Weights of a small transformer language model.
Size: 9 layers, width 768.
Each number is 128 + 32 x the weight over its row's rms, rounded and kept within 0 to 255. Layers, rows and columns count from 0. Numbers have three digits each. The size before them is the row's rms in percent of the matrix's.

# layer 2 attention output (transposed), 768x768, rms 0.0217, rows 510-511, columns 128-255
105:072118127157134128164073097088130097109133113107135176097146078165083104131087149182080143106172082122061113133093153161090134155138210053100155090162115106076079084118117058146155080092171154078136163119147083130057125119133173138105149094154116156114111093140098126129125137142108158072133183107163169098126152145097149123139113114134154188148199071119124117127166118110142118061165
109:150101077139133115122113070166171151163146102190142120105146100161097147046103097108162117153153129086116120135124107125107182076109157117222123123120134084097106119117170127133115159156108069102178152188122167109088152124113146101114119146171164101150066128103154136121158098071121156152142144155143129106098166214103122141145118116147131074195111123144123128110161142125139128101120
# layer 2 attention value, 768x768, rms 0.0175, rows 511, columns 128-255
121:157070129138131113126111155138144102136151119166207111127105133191104165175137133110181132093117117111169133116133109105140204119119148085113105116114175079159132092132147108100178132181103096092193185159115146076149090111150096084178098178145188095136144119106129155112094167126134131168089186156154101111120095145133146179074152135107073153131136141101169151102137184184140170136162
# layer 2 attention query, 768x768, rms 0.0175, rows 512-564, columns 128-255
079:152126125089121152116082106131115068093128090135126106146102087112167140126114056051150166096116145163165165183150114170126177166152141178115130217188160122159119095099107120160088140069106178137069107159139128105135137154160166141107100184158121104135185131183178122109086104187158102132081114153133199070108154129184055144150139114130122128144093129177130114119126127116127153121094
080:096123094143147116178192119170136112078036180141157101120080130167117092145094154092126133079127153050132073134180131064130121091154120109082119108202163150144129067161128161090162144183102102151153152149121147173133107096138095155120153142133072131092169145094172206105096109075137179143112120126140111149080096162162120099079145118079148158133126141114201119157043068201145037163150
081:139145148174136108110085150104095104119131154182068105087176132186100167095135130128156103129119108155149104160094101163120167191133123165082122142102117089108125110124102077164105155149146148139094136177054114147130137114115139137165144110140143141084122130088112114104149138223136136098101129140186095131151159112087120145139166184167136092105148113158087185134120096139130123127141
084:082142143115094171092142119118143132134115057145146145142169117138154087129168079113126106148057095166166065093119174140167206130103176142152159156109144128149144141157102109144057180112150133079163187135171138126097124164146075103121131136064149152097123086169185137096156140146076109141148144106129160135123165126096158186163160119125113085104122151174082118094195101127182146128169
082:138144122071135023215162101134177155118149090145166109027112121135193134150128151138091106122084124092119104146173126084135200126087146114107117136111064107111157141119124139144119092127101106115123152126154118115152139148202092220103201128113153084133074080165147123129093128131178051097150088098105145110074134125117073066149117129120097134135119128125155088055073138096150142129105
085:165077160128161117145149099151160120114119127169079129132161093109103129169115114146103174134110171159060177169105095115155122168110077149163165127127176116124123117108118116144188157114118125175124133156161100109056123086119147199120113143133119095096116125098101113130088109130150082118171146109110144093136127076154110184101146104139144138135081140088116109118116139110160114119109
092:099175053099085157168189146143182104138115033076167163092089149170104100196151173138154122183081045161152087136181092154153179114091181138165146136153148132109122150198147144134089046112127143156182100159110151105172106178174136148133146195170153115123146102179132156162094164110202098125139067063135138142142175173132122094178111104131097143167138187112129114094086162137085162048155
079:174185146106159106120091185158163177197152135126094140151104116105089080138127105117105115149097125192159135180163114085139054150136109105102136146121211143129181167129120057133156094127145148105134159133118156181168202132087085146121105108109160110134121145171107088092108135077167140166110148099098101126099146125082146086095129166156120184097068119111163106162166076101126137128141
075:114181161073103202104137175170134163103117099160090109148110138128119112136129136106129151180131138173131131099087138128148097116091067128133116088091109136104148205141150090123177061133145162121182192135103129105126150154125091174135099110127125132154080132151144125078150127069087111043139131113096125128105120113107133113155071070167125142163129114150126141137118106121170068110072
096:120144184108138103109123076180140133148114147126087124126148155091098112110109135145113131110141198116138132121066108097122099174095109120116160148108148121078055141142079124138169139125148128118197155099110129168177158145119085157121082085158089116125102152112087056064190145131137148105133129147130126116140098149135172133076158111118143141111104118146118103122079120158163106079115
087:143085092081152116149088130099122136149151110138132126178108111104146094203175113125192102098119173102132061101123103095148119171152210099127166111158105157152130168066130123171114139139085151062157080087144124158114152095184064045080123154168141100126111127131098125186179150124121123127128127137145128158090155164120188140153128089128137105174154122110161026153138128132170158109128
089:153118143164101149167137167098161145114133062146142095153137129125152119094147147114131142143134121133109199142060166114143095124203169125170119072118091094103170093084139099152111152090130137168142092223164154030144127176157135158175078188125107070152142074127193135197058153165081096133094138160132139159110141127138090102173078166113091169089135127138091141088126160180079142137131
089:139129155146148116152120073157213160078111081100137146131130101200132186111102159130111152132142080139062139164137154128142170110141184150172104105124109108123162108085111115067092104135115080139088121123165149132177150153138118137150130190118134122171130143117124180170084103126131143139142119079152189121198161121099125132191140207158124126116176089145120142085169146078081117131134
082:181145183124176083097128129098074167118145164089081129124147152083154150181124152120199172175162149191154114075075138141107058153100135123073147129092182168121117154176135157138186104129120138109172166116112157142109097116089116132087124105155110192079162120164128103131115130114150183126165204097091133126099165118119183075171129119161145203101066120131131130186150089193118063131137
096:140106138121144171133107143051202079142066160121134092112149118140111183122107171072124139110141093132121145095131156127102138008122154150141071139143109151055100125107119136067084098091127083148157115146163180127113141137175145147122146194142148093114114127167181158159066121112136082150110070103188128181169082122158068102178126092119111121128134170166123109063128162102096137122164
077:104106106133177139118174164141077131097093130105059191125170187167172141130168136178094129115106094185190169131139212172087142156075133131130068137149116113100177094188211110121132116125141123132131168135098142197137140160145126176170191181175122136111123103108162116084103128112099148171135108154172097132110199105180118128121139124172123157151140133127128187130109146106147146197133
075:182078146098164134125124131117133108124077146125152097118142103019143119164084142136078138117103152151133141117108131103085095166100110163059150052107128150098052200173134136140131064164080085127127170123116152130111178095126110103098120105132120187160094116129147160130141152120137153080137115121126134123123185119094188152151125128119130154078112081170119120136156158103193102113114
089:127169183143136117108131115139122134140168195129085154118108135095095145121131057139157157128130146173192071117174135165095093152128089114097131168140158111136113133167144151132116117099141157118101162150114129120104121088119115091115134078150093104094094148166099051104131124133163167171102209111075100103075108103093183102075126086149195104065092168141143097141094121122127100127079
117:086177105105156123122112133124136071176109119147157148066177177086135107160096117139094153154166123173129103149143108086148102162187126114137129071076106107112125098158124149214135090078121139120121158155138158144101088096110110151155132097104119130134103019145129155167142135119112144065165117149151145131106154137155119130134095098103070104113174128138141124183084080082159125193120
104:151153141095116156138115185165107084135107134173102119172172149103125098142126123136126110151110140172103107140097101105130047182167112112123156130138188125153161093159158113129148167102137133097097172125141134113135107091087140183177136131167135119103158093172116105207128126115148143113134190224151139105110163081166150118146108126155125116135167116124132067132058097099138165108092
088:126138180068184171103078096161089090147127124135091118108152132085106141097107103123138100049120117103178122127168167091139110133136153124089124126115138116189085149135142088107129115092185075036127246176100113099088136118149197122097139170147140182089108086096109208153179109129127140123195136124106140152119168140088089148034108120186115161095149105143125196102120130081170138142136
104:123128151118163122111103079164160124112140144126118097122178116089132079140116119165178132178175161146160122110123075130119042133190096199063128144140166154113132158110123112119201146104089171131113124100136090134081142108044119140165137086115146100077138114132129090131100066109133157123082151102052088107105066160187161164092122148179134095114140106166110109135139147172199102141137
106:085135104137145101168124115159178077208116144172141112070112139119152101182083171145125160127137184150155110174145090127183111167171083100122127140133172132134126110146129081140094171151151184131131148145106178139120136093130154152133151086131052148146121073173140100077119122139114135115118111195116065102130097093150118197152168084121130060126127093154149100075082082116153112123127
102:144113166157161124155058139137157183116171146110118116150080042113178201094117105105136129094140119136129168189164135133067182086076099144157046115162157117070084160098091132079116148103109117135118071127159123163157139131116160114063096143130146103113103203159096097129139075097119167179157091111063128159191101133108097156094124094077162160091110098154098152075159150165064162124106
095:163106158123100106105117122139060144147182100121176171109154104110145132148172138106122202096151163049135116139090135164118140179138141108125169127175120127145091134108134122159135173153155104093205157155142111110135091059111139131058146119120063200135158090113141125121104141064128146168070106153117148121096148100173153178114165147054163130129137144085179114158170165165175142140158
093:127180171088118115088057136144156125139082098150172109164109168106118131121165122148068149104120098122097140130182136155120139080092125155118128089168171106163194130144113138151107147143123148073044168160125145040087185143100104160138155145129170104143158114116106148135127147138143069097100096166199124096137227128144097156098128156198048067119079102142167182172106112073150130174127
103:151074171081111116153077135162117212123114057119142175154093103065124177171137121133188121181108134170134096185150129139126130102173115187196085158104121163139169076083116143182112102122128117127092109118153126179141113091176137137142155153099148093075188155159138097181137103165115154152155089132115129108106097109139155132102128115085096132183164147121127099057123097092076147107100
096:102145083160178171166098160144106105107142075187134140164180124131113143081164147136085201146093106174084124157134120074124121110094148149139142136093159126116143139131138126191121106108074079105111163168110092111132140108193156202156177129141109135110207087107106079154171104181132145118139156110120157128152103164190102158147156161105087116182111099115135158101141074112133104108094
096:154127104123145170095094113143127170050158150114150140098154125086104075095097128151191162086105198154105142165071130089138153068105163089122150153095102122073133103114073126130157145122168121088103096109129112122131140115153106130061093132180084141067084066138075155140068120080130137112107107209070111098115134126161110151212080130164172154075111089064112098075156119121099062109133
102:151104180141139018087148157166112169165174182135108150153163187110095062065167154129130121117148098121169144117166128109177109063129193140051115164152130120122140135154158095116149166103093051156149144098132108094108120113102137150095152159062147136162129074144095134139124158136134117131112150181145108149114140201112114132108126150186121208102152146090114176173169179119138109117099
110:165148123154158113155101146181145094204166170150143130139124150150129139185143131155144184124170187123116098131094158094100120123120115130130182157143094115173066138150118164075186168083067164131161068141090092167144156095061119140136122118181105138121131199141132118073111104112162175181105170041147122188126114162193097156099141072103140097158163081185099056142140109132146085130169
095:117159091101123165155116123100112112190114083159138098131128115072123163142120154151110180105102122079129124202133153100180148133093099115099121139089183115108054183113149101125129115143131121150140151074129145151142082134190130095155134155126122143173101136117152125117143126189189125143159124125135154165052130105112082132128123166115130147142111196191150104116143125174057167110112
109:155112142082128104071146149115126168115155082114191189105121128134136166102105169121122111106093107197152179069108176178150132124129133089092109089057107085118184110138177101114079147113119130147099147158166143134132140124109167127145162238097135135172137043088123168192125151106117194138064174158158202120143129093147079111161104136089123136130121145141157180140114144121137088170131
100:087101113120167073141122152116095135117118092155114102058154133082122086110136144081128120115127137122148096107138091128091125119140145117198085095131148172097056179070079124112141181201167121118130114167160153136089066187139076150123114112099163165130060166127140147183158074161118097178148082106114092071143125131152097093165141133145160104172121168216137130128132182123101105150104
097:107089098073160085115078147135162210170125088137106059107134142150166102079090089093159149144127161074140104170168082150128133099124153211138055135163128182093084084147085117169178099153137189157150074174192091117085111108148166130150137113112084121076056139136156131131153117113173108120149042144097138098127097114144106126114132105084144136108056089141110102129112106151150129189138
103:177118100138072107128120084092134078108130171121120153125127142132159129116145194099163119138142181117078134114156111093141157144172136109113195122144143116133065185105137135131144139163133171153162054183066143124138150090070159061127108072156136168141152106189129096146103095093140155110119086150119101135122113095143166073122112078094165138133121079098188167151142124111092150138152
093:114126151137112130096111097146112160196146148092089144140125143135150141150066165144187143143099128138098162120182057144108129132142137103094104122115126101084110102155067167091105106117140118109122113081162104103105135180113151110085126134173113150093143149145073161166151129099189119143129134090126114167118110100136129149176169133091117174173119162145154113115123156125082100093163
093:160159158088120073105168126091166172164145104112177080094191149150104075145085142124106132166081176092156115137137066107172117135150144159152201149131090174122131179171111173204162147080093159114117164098170120164154093110116089125075045083118104141171174173089115088107152132099131154181158170126103150115128125130111157137105098078104113179146120102118146133148117106102107129157147
101:148159096147124121104097113160196105119132076194128099076102125124137031143138145137143179100131183101123179090126086150174131165138123175103143120097182114089168098209142130150136140119161170111100144131104090135122093114143135091090148174094170137144117142153145104101103143221121131126123158122193207079104125167126088147110123136143101121119148114098094147128182030090130109149173
097:094155091146167086045100118087094120151175083141158121127184098125113076164128149139143093159161159163147160121114102152110110110086134156150096134110125161122138078134117149131102102124174095116097121085052124128172133145089074110077099122153154113092193128150150076086141117127079102123116188162098080104164127141115115176151078104160099062142149152155122111143120105129130071131097
103:113196139094109171126138140136168116093121176129200123106114095176114113066099145120120144157128094123145117156129159156154111082099119132137126132125155143134141088125164118078121110089149102162139195123140096126153110144155152174066101139083124144174168114138126139121100123192103081129149112168155168093144179137073127127184156150109123147161119138112125132187125109103099139156133
097:159129131127121153133102144081075095065096096138174142105166179062121152116125175151141120146146095121188094131127161191110153091123145084078125156111125067122065149102116127146104167101146124095145126140123101079120155160113230172136187140100178091155145152155156148171117135162154186102115093189158090139160170081151127083083111127113105128190174149121160125089159082137142177143206
097:126125119174078117147153227115149135136107093104165096144177128150099113103124133142138094113087171119138107171161146120154130207156113139134189122128170153146124110126134185113175139123081109146197097113149097110144109131118129096103156143145138146135129115132130131095158113165105097170070155129117133148103100143176127149140103107143119098121119138099078104149123165119157128181177
100:169104120113110110114138102053137144079156109130096127143129107166140108090129150125146165100083100131115178139158127105146180178125070088114148125110091088096114117145105157117113172140114081175147138153176106151129108136147105140115152168110099131161112109136089129095153135102071154141125136138136191117169128067174125092176091180148107174089150107114116209080094136131160083158148
102:154100164164098139143098111166126079168164084100115082162120159161112090134183154140135112118168120093079138154120152101139119137139155100058187121136115172138134095142094173119098096123128122173147096136162096095127202092092212122138101147144118142051134160131121086113151109186128090131074174141113086100145151124161139172104140106125125139154113130056188109168153170121175147129141
094:120144148107144144066080096111132142120107098120133152117117157123195173145183118120066145139141098138125098139098101183073156081133108100186109198125079110139150102132144110170123157125065092151148105126151138143129164106146110170118092142149114197115116142120125125114136146130125139076158095161175109125101089146185067118164112133153082167198128080130119163143086139095151141160157
098:095171104160123144102131179083153067140157134118142107135098051124189090149100108124105105182168149165086114154150100119083088150096126127082111091136106164198223149097079113151171171104127178091147141152197151093131168127114080115123104089114123150107077109135173152190145112123090111125116105147091144164147083111110157168140120181114115079095094149143148108086115116127098158104162
102:089087133119178111155108159092090134154087099136121102127177150101147094174120122141113099148185104119155115105150106168114109116148157106117158120119145170076085153184111159114177084109153116073233181123128129134057166140125155104159057109145136132106093187122120123126115125090122088125114160107100050101139098180070103140112190120144182104151195093142140131134180172119127172120148
101:130165117152148142078189109127119127116088101114140085125165125187122068144148156080182135133136129093154092096139108091180170079151089063150127120177090096121123117164142089158112175144133090118129151096082148187117135208157111144102071180138143128107114065148076144106162169140112148162132093111149107166116133146126118191119184148104171202116114113174133211117106169111117145208126
100:080080122100119094161077112106145139139181112221129113166086120102117119110080081147110080078120122151076092140123119110196115180127096155110161095129113104087119126150069123113111129127127133163119092099155132134119130124120083100210112126115072134128138094172164121054200115083117153132147137088120112100166100047156093131107156149172105143112143141201174106116105150150106160151123
100:135131139173128152085146118127103099160181127108082150081096117137128096155132178168122115125112124085111099106155093120096094142173105136133112122162167163100172174189095128112148089128115107178104124132103114153159089127132079148154099124135149140125092142193119138151170141144147127173092119133155106125077093138095090120134104085089108120151165132129096095106114158128175146107190
102:067108039107152134111181118128085082120151116139131165084117180115115098122169103134054143044123096062192119135138176136110136129114104180175063134121175080163170121158140141143141147079126122173174177145117115174173148157216103094150201153165122152137114127162153160094151115042124168154169110071127111131152087140136140174175172129191121154164138150153094169147175125186107120128130
098:132097164187163169114135140123104147135157154155146159158069106185197133159143123192166198175134194170146112228121155143107062134131111131068124097132131137134152117158083110144210189090090114113179144171124124156136097121100123105099138073167070128141121059155144107071103081097097148165099181123165131135124178153124192156185098204112140084115100169159131108184160156130133107133141
# layer 2 attention key, 768x768, rms 0.0175, rows 512-564, columns 128-255
070:101145149124178140130126129107150196126128062142106142130228117187189111135136139136087138164127104108132130091155131056104169141097151130105083090134066102063131106144105105113104095125124048143182085157170158163082084158183117104158108194106194110182157150142153163155107176155168112087179113158107114144168101145185138090139153118157142180123108115097146112131145223163149129150153
075:090098116164086153162113105121158132159129105092146096116185181124105112121127134132131077142168168106107099147102200172105136122106172121123135124154123137173114100145092080139115137139077132171113098096157121127183142137171170078114081154073173105182141126138105123134213120091088142105142110148181144180176133137141130098115116077140136164162187122196131162140103165095125142062131
076:129112131138085105102139151175098087159042147134171179180075127123158076124116154114128180128121135134156113184141062097111110214145114110103129081085097158168112207045154153141170138172138102159086106121092133162094116102103133117094125149152161155125101135119117150060133101160141100160133146159073141116132125150119158102071149056104107126109119146128164091142128100152109184146179
078:115145072146132173166224137123157166170128104183143108120177158094120153098121101159115136175157124115108130129095162106115202202075192137140142142058162111088155114096149101103124075141140071167129130147118143077057122123184111144165163199136140134163120116056143159212103165194127140146172138142148101145111135134124137103056103152156151132133166213093121181093108094115147099186077
076:119124135083129148113176176112179171075174110080136128039123088115162141140093102112113173113078093130096152093122172094139155099083164176133149146144109107145169093057171096103080132117173133127103149098113135108127127156149118133155121224076120100131093123086182040104132140168155135099146142143151100113116155077115137162129111160174138208142134161123094166110156182094088115106074
083:101171122133049126086122143139080124189111140127110084130082097111082109176164161111117121147103130083129085125202158156142097141194100095182124117153102129165079174174118168148139159155118096110108138069051049130133135122073109106062078054104083113118091153141094089096152117139100102179101160085140128140092134177063116118130143098118140095100097100135137092120150084145143126103113
081:120124117158162156149113147065125140089135091131116107092179151141173160066102101130153109153057095092128123111150176199116167078098152149142082153181077131123168120107120078097107138109193133105108131102115139096143131154151157173165153144165082113178113137193130174105118176181093129117129115121136145149154054115194132137166135111148129210148145174145111179075131199110119154098120
077:125116190141099121079152127168134097206106156096145152145064101126139115173168150154116117151149154072139067082050194134130058151162118134135164068114122185128115188083107151167163174133116168119134167125080128137095104183064124129033184098118059152111188186154100111124171062124108121153167150098142105136133150084141143139132137086120125138095115132146174089200086095183151118082154
078:093140161143115137118142122109150126177105157135164119133146098134129185199129073142094061145143157089117136076097127094140067215149131131090179079127125133174123085117080119170133152137114111138111177147086039148073186085085147105057146122127070143089167113192136094138165077130128179169164157139100137111167167112120157158111151081093139129059078082187132114137056085121130147147121
084:136096096103121121183138140164168146176141163127112141127120156115132135186164128134158144107167156105118128177142070147104092128175137060118194104123121161141104159132079142146182183145100133149099138145099120162094188093075127102133135072150109181104130152138151105125123093078118088139110165108087076164059155162110153149110142063097141044141151078132191063179135098168109101148141
076:175086090122162143138129087109161159116124093109176179128161128169101143056103133148091195170110124109114146185065156129127180104055131152140129138076082125109146102108139127114109106120176108153116131150150126118106121162213139149194161187120204140184153099186148142081161111170124143084112153127172166152112144113156107116173106119140085184193120164101181194059120102124112148160109
090:136101090085147131161093134127111163092086092122135149051082143164087127122116106069113164203056101139086136151147151152144176096101123194106037163145111100131192058121157098171125113114181101118155149123162096095144102157232150135129175165081155134125103127087178133135101205166126121093125071147175178146117103054159128096192094195155168160134093172129086186084110169116162111122064
068:093157159114129165170172100141132102096107089136124176135148151162105121102106131209094159187089139122095089083155185114116104102122109138139123114132110157156181091100188128125090104096165113118140127125135155132122127128135128180121099174104054112093174148127120150137087147109101148157092117137139129202069128060174127145145127110151137146139109107147112134088108135139148156141135
094:121104168131124135117095110147142140208159150175154070162091116131136081185115137141125116127232181104064092053139098106140090133166108084144135057112172191150091166096079166144222144126098110076141130081119091162114166127073077079078077067117070107085166176166105124105154087128138089134071125100080079115113082138075147180071136117108124076136148057138132053136096064130114101108127
089:136121072121139163107156104103139076077101121106162180088106147117120133063136142129117121177113092177123147146117151126094152123117189143105075163149142077089119102136144088138088083157172158152144116160162147138173088198144148167127169174116161171133119058137084132104158149092146132121178129171177127112146117136131090101069105207155138147095149139146132176099134223153130144157081
088:128191220084078159155140124178074100213149164118129147138109157112132119146143056161152143147182156133129116105159094084147043130183093129139194107086086121129138155156104101171158144103141163131124163128152139103128153108061135094109119083194059162118111113145090112153087050149164118123147172147092103104138154152088171145094112098155177114117135079138148052174104100123138114151130
084:097185185094099103093157099120126102178150181126158136142110220140161119192085089129128146123167134109119124131057061084188080130129131108163178137154095148178115100165089160126144137146127129088176063136105156074128099079037138136092086084081110056130178103098126075150129083124131142132148133180139107144142129128129210116141092158153140076128166067087116095148082137170187132161120
089:122137161170117085119137092104130124119228137122117117163180130156189149136176087134155126090130132121159128151117099136148105110072072164150162149147196154136091143105079133113156099153147137157160097077124103190135126103096127087103114094084187116128153212107134116139161131158112121179119082098083070148127144178121202168088168127124162118170144099115141096116197125085100157113174
131:064172194119079163152139108187150106200121157120146111088091171099174090188104128148140141103185128132098110149114106081186081155183095122160163140131132112185119108201141104170147199152153154095125092146131134090147127093116131154150144114136104159102116091131122126134129108142163076083137158182170165114112138174087130140151135089152067097113188073129154096156076128126179143128141
103:128142068122088145115132127154138077139040128101144117151106188116135070150067158136069141160100091122063140134107099128163167148107154130051111143156150118033141082133128102177158103141120121141147090142036093116112119112118145184168157102094162116166129111097174149165137083158149109141114106181145114103121130127138120099165108131142090093102137098093111090092085142064110135089077
101:152124154100112060103145127109108121207112159106119121115130114150135107174063102145152042118167203095108084122123088178161047145140123104174110131076056126191086113135135122136109140133140130117146116104106109159142143134088123038140087136088069144163111127175073057138134098118123131124141123154160135125100109160090142111127065118137136068097101076201162124159124130174130170098115
097:085118132159164150143097090111139144150152120168147191149189091155135150089143093107108132084103085168157105085178135094092171047106133138101097183145115104140147180101172091128136139131103093220118096109140096153097111079169091101076145165137192105139120161120081110221134161160135173155147085133122114133100086138151077102105142088152137148153088160102102134129156085094118142103127
106:153082090153112104105102082166121130094082085147108116128082071118143119117190181149143120148110118147142092109135064163078151148130121142121103114112073150105168096148155138133142109189159128124099123126099078122096147148134129139149157155128155092044095057095125131121142161130093162129109096117104113127148144105169101098126122180152136191097137229105132124107143110121130144136117
104:145125148131104052160120069156058174109207088122081079138068100142109179119138138116158121063115153151116081060204157125062118126080059162105145130177097124099170126118155136091164162169106066120135168110068124165102117129102136143119138087101119058089157185075143105081150185104166081179099122125060125152151085138115116115094170132122170131055136137139111093164143116150136153099151
100:146114108124157142155158083115062104087088104183146161135127120089136086116151108186126090192079161131158139147077162138162129166166119165069220149114042116119106114174120079136150160135122157122110151148115156098117086155172099141134117141090080150130114138172166101146163145171147130099150141130115120164098115098144134047100119168174100129152119160147167169153121145053107142135117
100:139082109103111108144120106138123145080128123100089102049148085099122093087090068207150099082138147116184105081144102159167178143109145146146068170130113120124166113109176097165114156103122173123209170170187139117125120050117116137197120060097095152117119135076199096124135065148140201138097155094101109133159124108141173107178149140098135145101139101102143202119110159114148135147105
100:165097151040111178172106110115099116125088109093084140157145074086089166137135118109158150144144120150172124099142142094107078185136092127122169124146127140129125110109139136081138163082075128105126122152158075105159109052201157118091151079138149162246172111126083137152174162108173101128165098144162132109159145114112102108162178144105074152099111135149149068106137129134117127096121
106:077136108128092126180092138147092086122102111037141134125146142109108092142106090160175123127133133132102091111115118162166133148130103108103118058137143186119116105102088172094120140144108082154151112152123044121199175157160121144111104106145110144118153097136145105127137126117107081135165118177114152155114127068138171039125116160132121110110190141172097200100111179070139113099088
101:110170174184166105133132141137167145127092100122125144128105155102124106066095057059111134113085186137107053120085179085131142174099151113158172189169132164152081122089120133107117147121162130091059098167126116088114134109114129143119123131091103103099118113124091140145045121142171092152142116144153076194127106110165106117121104120185131106135122108130120137126092154082095214115076
110:105142125167156140107147115159110131115100136122182124070133164171069116053084140101100136108182106196167154074119176109141098096141125168158112097112132134099102125125161121163105067146157133141123062188132155107066133126111124108192127076116093114123109125123131182093116125152162139174076128156142048077112112100144138074131171151125091101108143140139082142083135139136122123200150
103:184170104136100164128167108080111106071142208141093100165122080104179132059118131122124169083088127215198133168184124162201173116121117121134138106137109139206170108124098107199079108108145175201076131133124124064138159066134131097161086115105117100121170115084043104141136091149142150167120113145118111131085068123115126121095122107114109114129127160114126109128162100122061142111072
097:145150149129221105094087145119167140185131138101123082135091092125111081166136154169112080140109134141132097143093072149188118132114106101128118127129100141180170147116121108098141198204172100072166161086052107105140110170136115116096119120149141107171114089107124102151126103122132079141115151116097156146112152143146117112109104132151117125076046068146078112095101105162115107133101
103:102133110153123188173204079138113096077104140109073135123100112096182128158135156093113098084153153076104105102157160121133129153124148200125124207146165144105165106186086131120152131145129139114127119125104136139110130110102185067176127108085120092156135119147134123093154104083147145123132165101131163106177109105149124078140120126142121178110184157104118139116099177107159118073133
100:171090117132123174162100169110115126133123082124120078105099087158066144110101100142096121161156112070105159158146053143148130140117155098152098122079119113177128147132147116126170088100115120113126156097123178111127132116155131130157166081141192114157095072091118206106127152123127115122137090139144152141125123169127125134107095119121098048145103190127122150150113118108107148140135
100:133111192149098120126121186128118092104156100104110117045093112080099093120127104184241180119141150163116131129095108088174120179064123126124107079131152143182157118113154187054124193084119070110145187162158179136153133125111087097087138092128159072141118112162047176090155125132150089100179184170130124126149140168103150089131062175134140145123137155165066100139097104166142106117113
108:181100146122140134130130119109085099117117172088111131124170103082118142081164124133112099077113161095138115171066086130182117070128152135168145076101127169100097134108112131143122116147159194128128093145148121130129164118084136164159127109157112091142151138152119094160121139188114086123156193121141141147124159124142138155136168140136111157156142094089179139080094135077127127154100
094:125126111166104086085090144139070166148104115129120166141159132181095166102114127127141143147138087146154138125160109142074116067163089142122128130063036128168051100068111148141129111117134118098111174179158069091173138143111088114127155091090089087070151168150197114133143132157121109119089093121137117112115090116172137169178136108135169105148139090097130126091180131114145118098132
103:163148222156172179083153114092122119135147163126106129108086203196110131141137109135184124153154136170170124149186097125092143121136133137148100093137133071115091139161130143109076132117090157153124095152138203123100158185183129085074109127141149095098121086171145119130132122183100134117136126132149104134119157141095155140188126059186079134055128110128158158136141134221134136156146
102:141175133195146132058175131159125156117102164098081107127161181167078145148094113047078114086102127120164178064100129105120127106144122125136059146059145086116188076162084151161126150153148151130109137126112139123085164149087142102161090116097134102140131122151083157079151124143120178099105134135082114146114084174078119144190087124121121128059118116110132107145082180159167133114104
104:137111131117104088124100151132083121154141156043176182157111169112080138139115180173121101125134136174132106104126122157131108103130090137115130154089144180130175175154078119138117190109049112116114137193166121135069182150114134190124166118136136104135164118159186153146112119106117168153142159108087117178162178126143083104094139123094105162134177106153059147158084164114125115106089
103:156108078162130067151173153154158116098130165121191150097121131108128102156120147156143131122092140151107185126117083141143094148139142093081077080142099116116157146127139141136107166126086095134141158133109165137135108097102128135174096124172133180160142125150122154090136126140132149133129161078154130127094137134123105079142081148118125162129105084053101093095114154126125130147085
102:125142118138094122096157137110163137099152167107168097114116175117141086190136116139143127105079170125102124099195141143157135078104163102069171089103152145157149112145091149180142163186128206112109108090137147105166123161070113110125101153109092088143186108160109115121090144077118120155165146098135116082121126168075161106155091135107124115118123107149184124147122135160152133140121
096:128130138133155152100046141195140136089108158157115084109149109125132153108064175071137148224150105152095118139181134103123089115115114184124109156094158072131131111090153083142149160115096117080108232150178143116138108077155106083163137168152088102169122127112158135134122108135120061139107103085120101096149147141126072147088210133123109182109083124136105155136163107130081113145118
099:120092149065080142067159182165126135131129104089085154121130100083172156165120133202096109145127086172150064161115162147104129107138091182141122120161177188147111116120127125159143117119128074099124125155143076043146167159189128126149154120190023160076121071125094163095157070158098130114088142124114117147128079176104125148078138070151060169123142126153123084154110143131080152183089
105:119122107105161101136093109139111116123134125130106138122167157097176134120163132119069166083156129147177139162093162122152137077142121167177157076092159088130116126164138165174093150097103185160125114144148132156073111105083121089128146126133126061133131129090129135149120090083073185147124122092145117136125082134176130146119170103124114107117129124148061115074155078140104119156145
100:165167112149106111064048189127115131134109127084131147120163115099146105142129142138136095118090084091113112163154154156164141152145102118112108070103155180149170134102151149147128123097117114093127131118148170141142121127109118132178094129108179109136133119131110139161116131065119131116142152149130181135178172144102108147167153093173086140119135135204147111110097146127112119084126
098:126184090088113127127161106150096126102121132149120146136151122071147152107124101113116172118096167167134191120102132121156142144127111127113123135142086132131155135125114169079112164096092151136113108186077105134105128100082081119119119112041165087177092125148164105069119148152110170058137147156165085128087130117149091178103170098096177198118195092090075043128134105114103090139065
100:138045181214157134146093146152194072120123222128175115155095110125079141092180114152141114084136196099111092156161154153086105103135072115123083069147122149140092112161121139134097163125130102137137151119184160152118162131140124024096102075099140057146169177132152177092088080083150150171151116127057141135099124148134141088130101095106107109126098132169152207127162125119108093140142
105:183113089084074102084135148129107089157180112033175165126102098071091100099139150080109103123122135111129137148153127159123146126130140153125173091105135085165113100139139125100121110126120145089183091096145155147214125118093155158133137088126092090184061113178129124112156103137161137123189120079142167146098129174127139139155159088132141135203151090154113149170142171075110119102182
106:110070143141153127146125099116138161137103167116147116186130092139168156117160116146120146146127129142122155143092117133158127082121089136131136166152173138115111055163138068092170098157110097087152140147098143143136080100156153106066202169138093081157133120142101087079198099152163108082187124215116100097119144122145081175139184130126154127099090096091056108135120153142141140152104
100:174087126100112128112163107125108079184116140126078140131105124144079120106168134162171092157111054151109090138114110172152136150156113149106101125087144154127108152164097144153118064111154086111158080076150215150149188082171132142181130114156087199082055146176105126088144139194157149126123149161082111156111107112103086169107179122110131141110111155194155144201167111127091100112127
108:150115143082135130156131141142126130113082081098179128137121096088055190135115087137120093144100100118125142129155091123115139051165148116065140118177117100112153141148122116104119121080085060063099224064131173145108187086162135180168170082169094129131124151168067175095064120182170143114170106155111117161132185103182096097157133140125151158135100096179078140117099160128130101150187
110:150154116095098141116093140164140147128152124162131121123141110159172127120129072149134186137065128183122103133104113174085151109129097140118168137153107057111157047157081159166113124118078103144118086074127108098111100134114112152123119195109193157150121156113117136135165139203121134131161070131160158142100146146098173124101147162155099161111119102148110111158099141154143119163139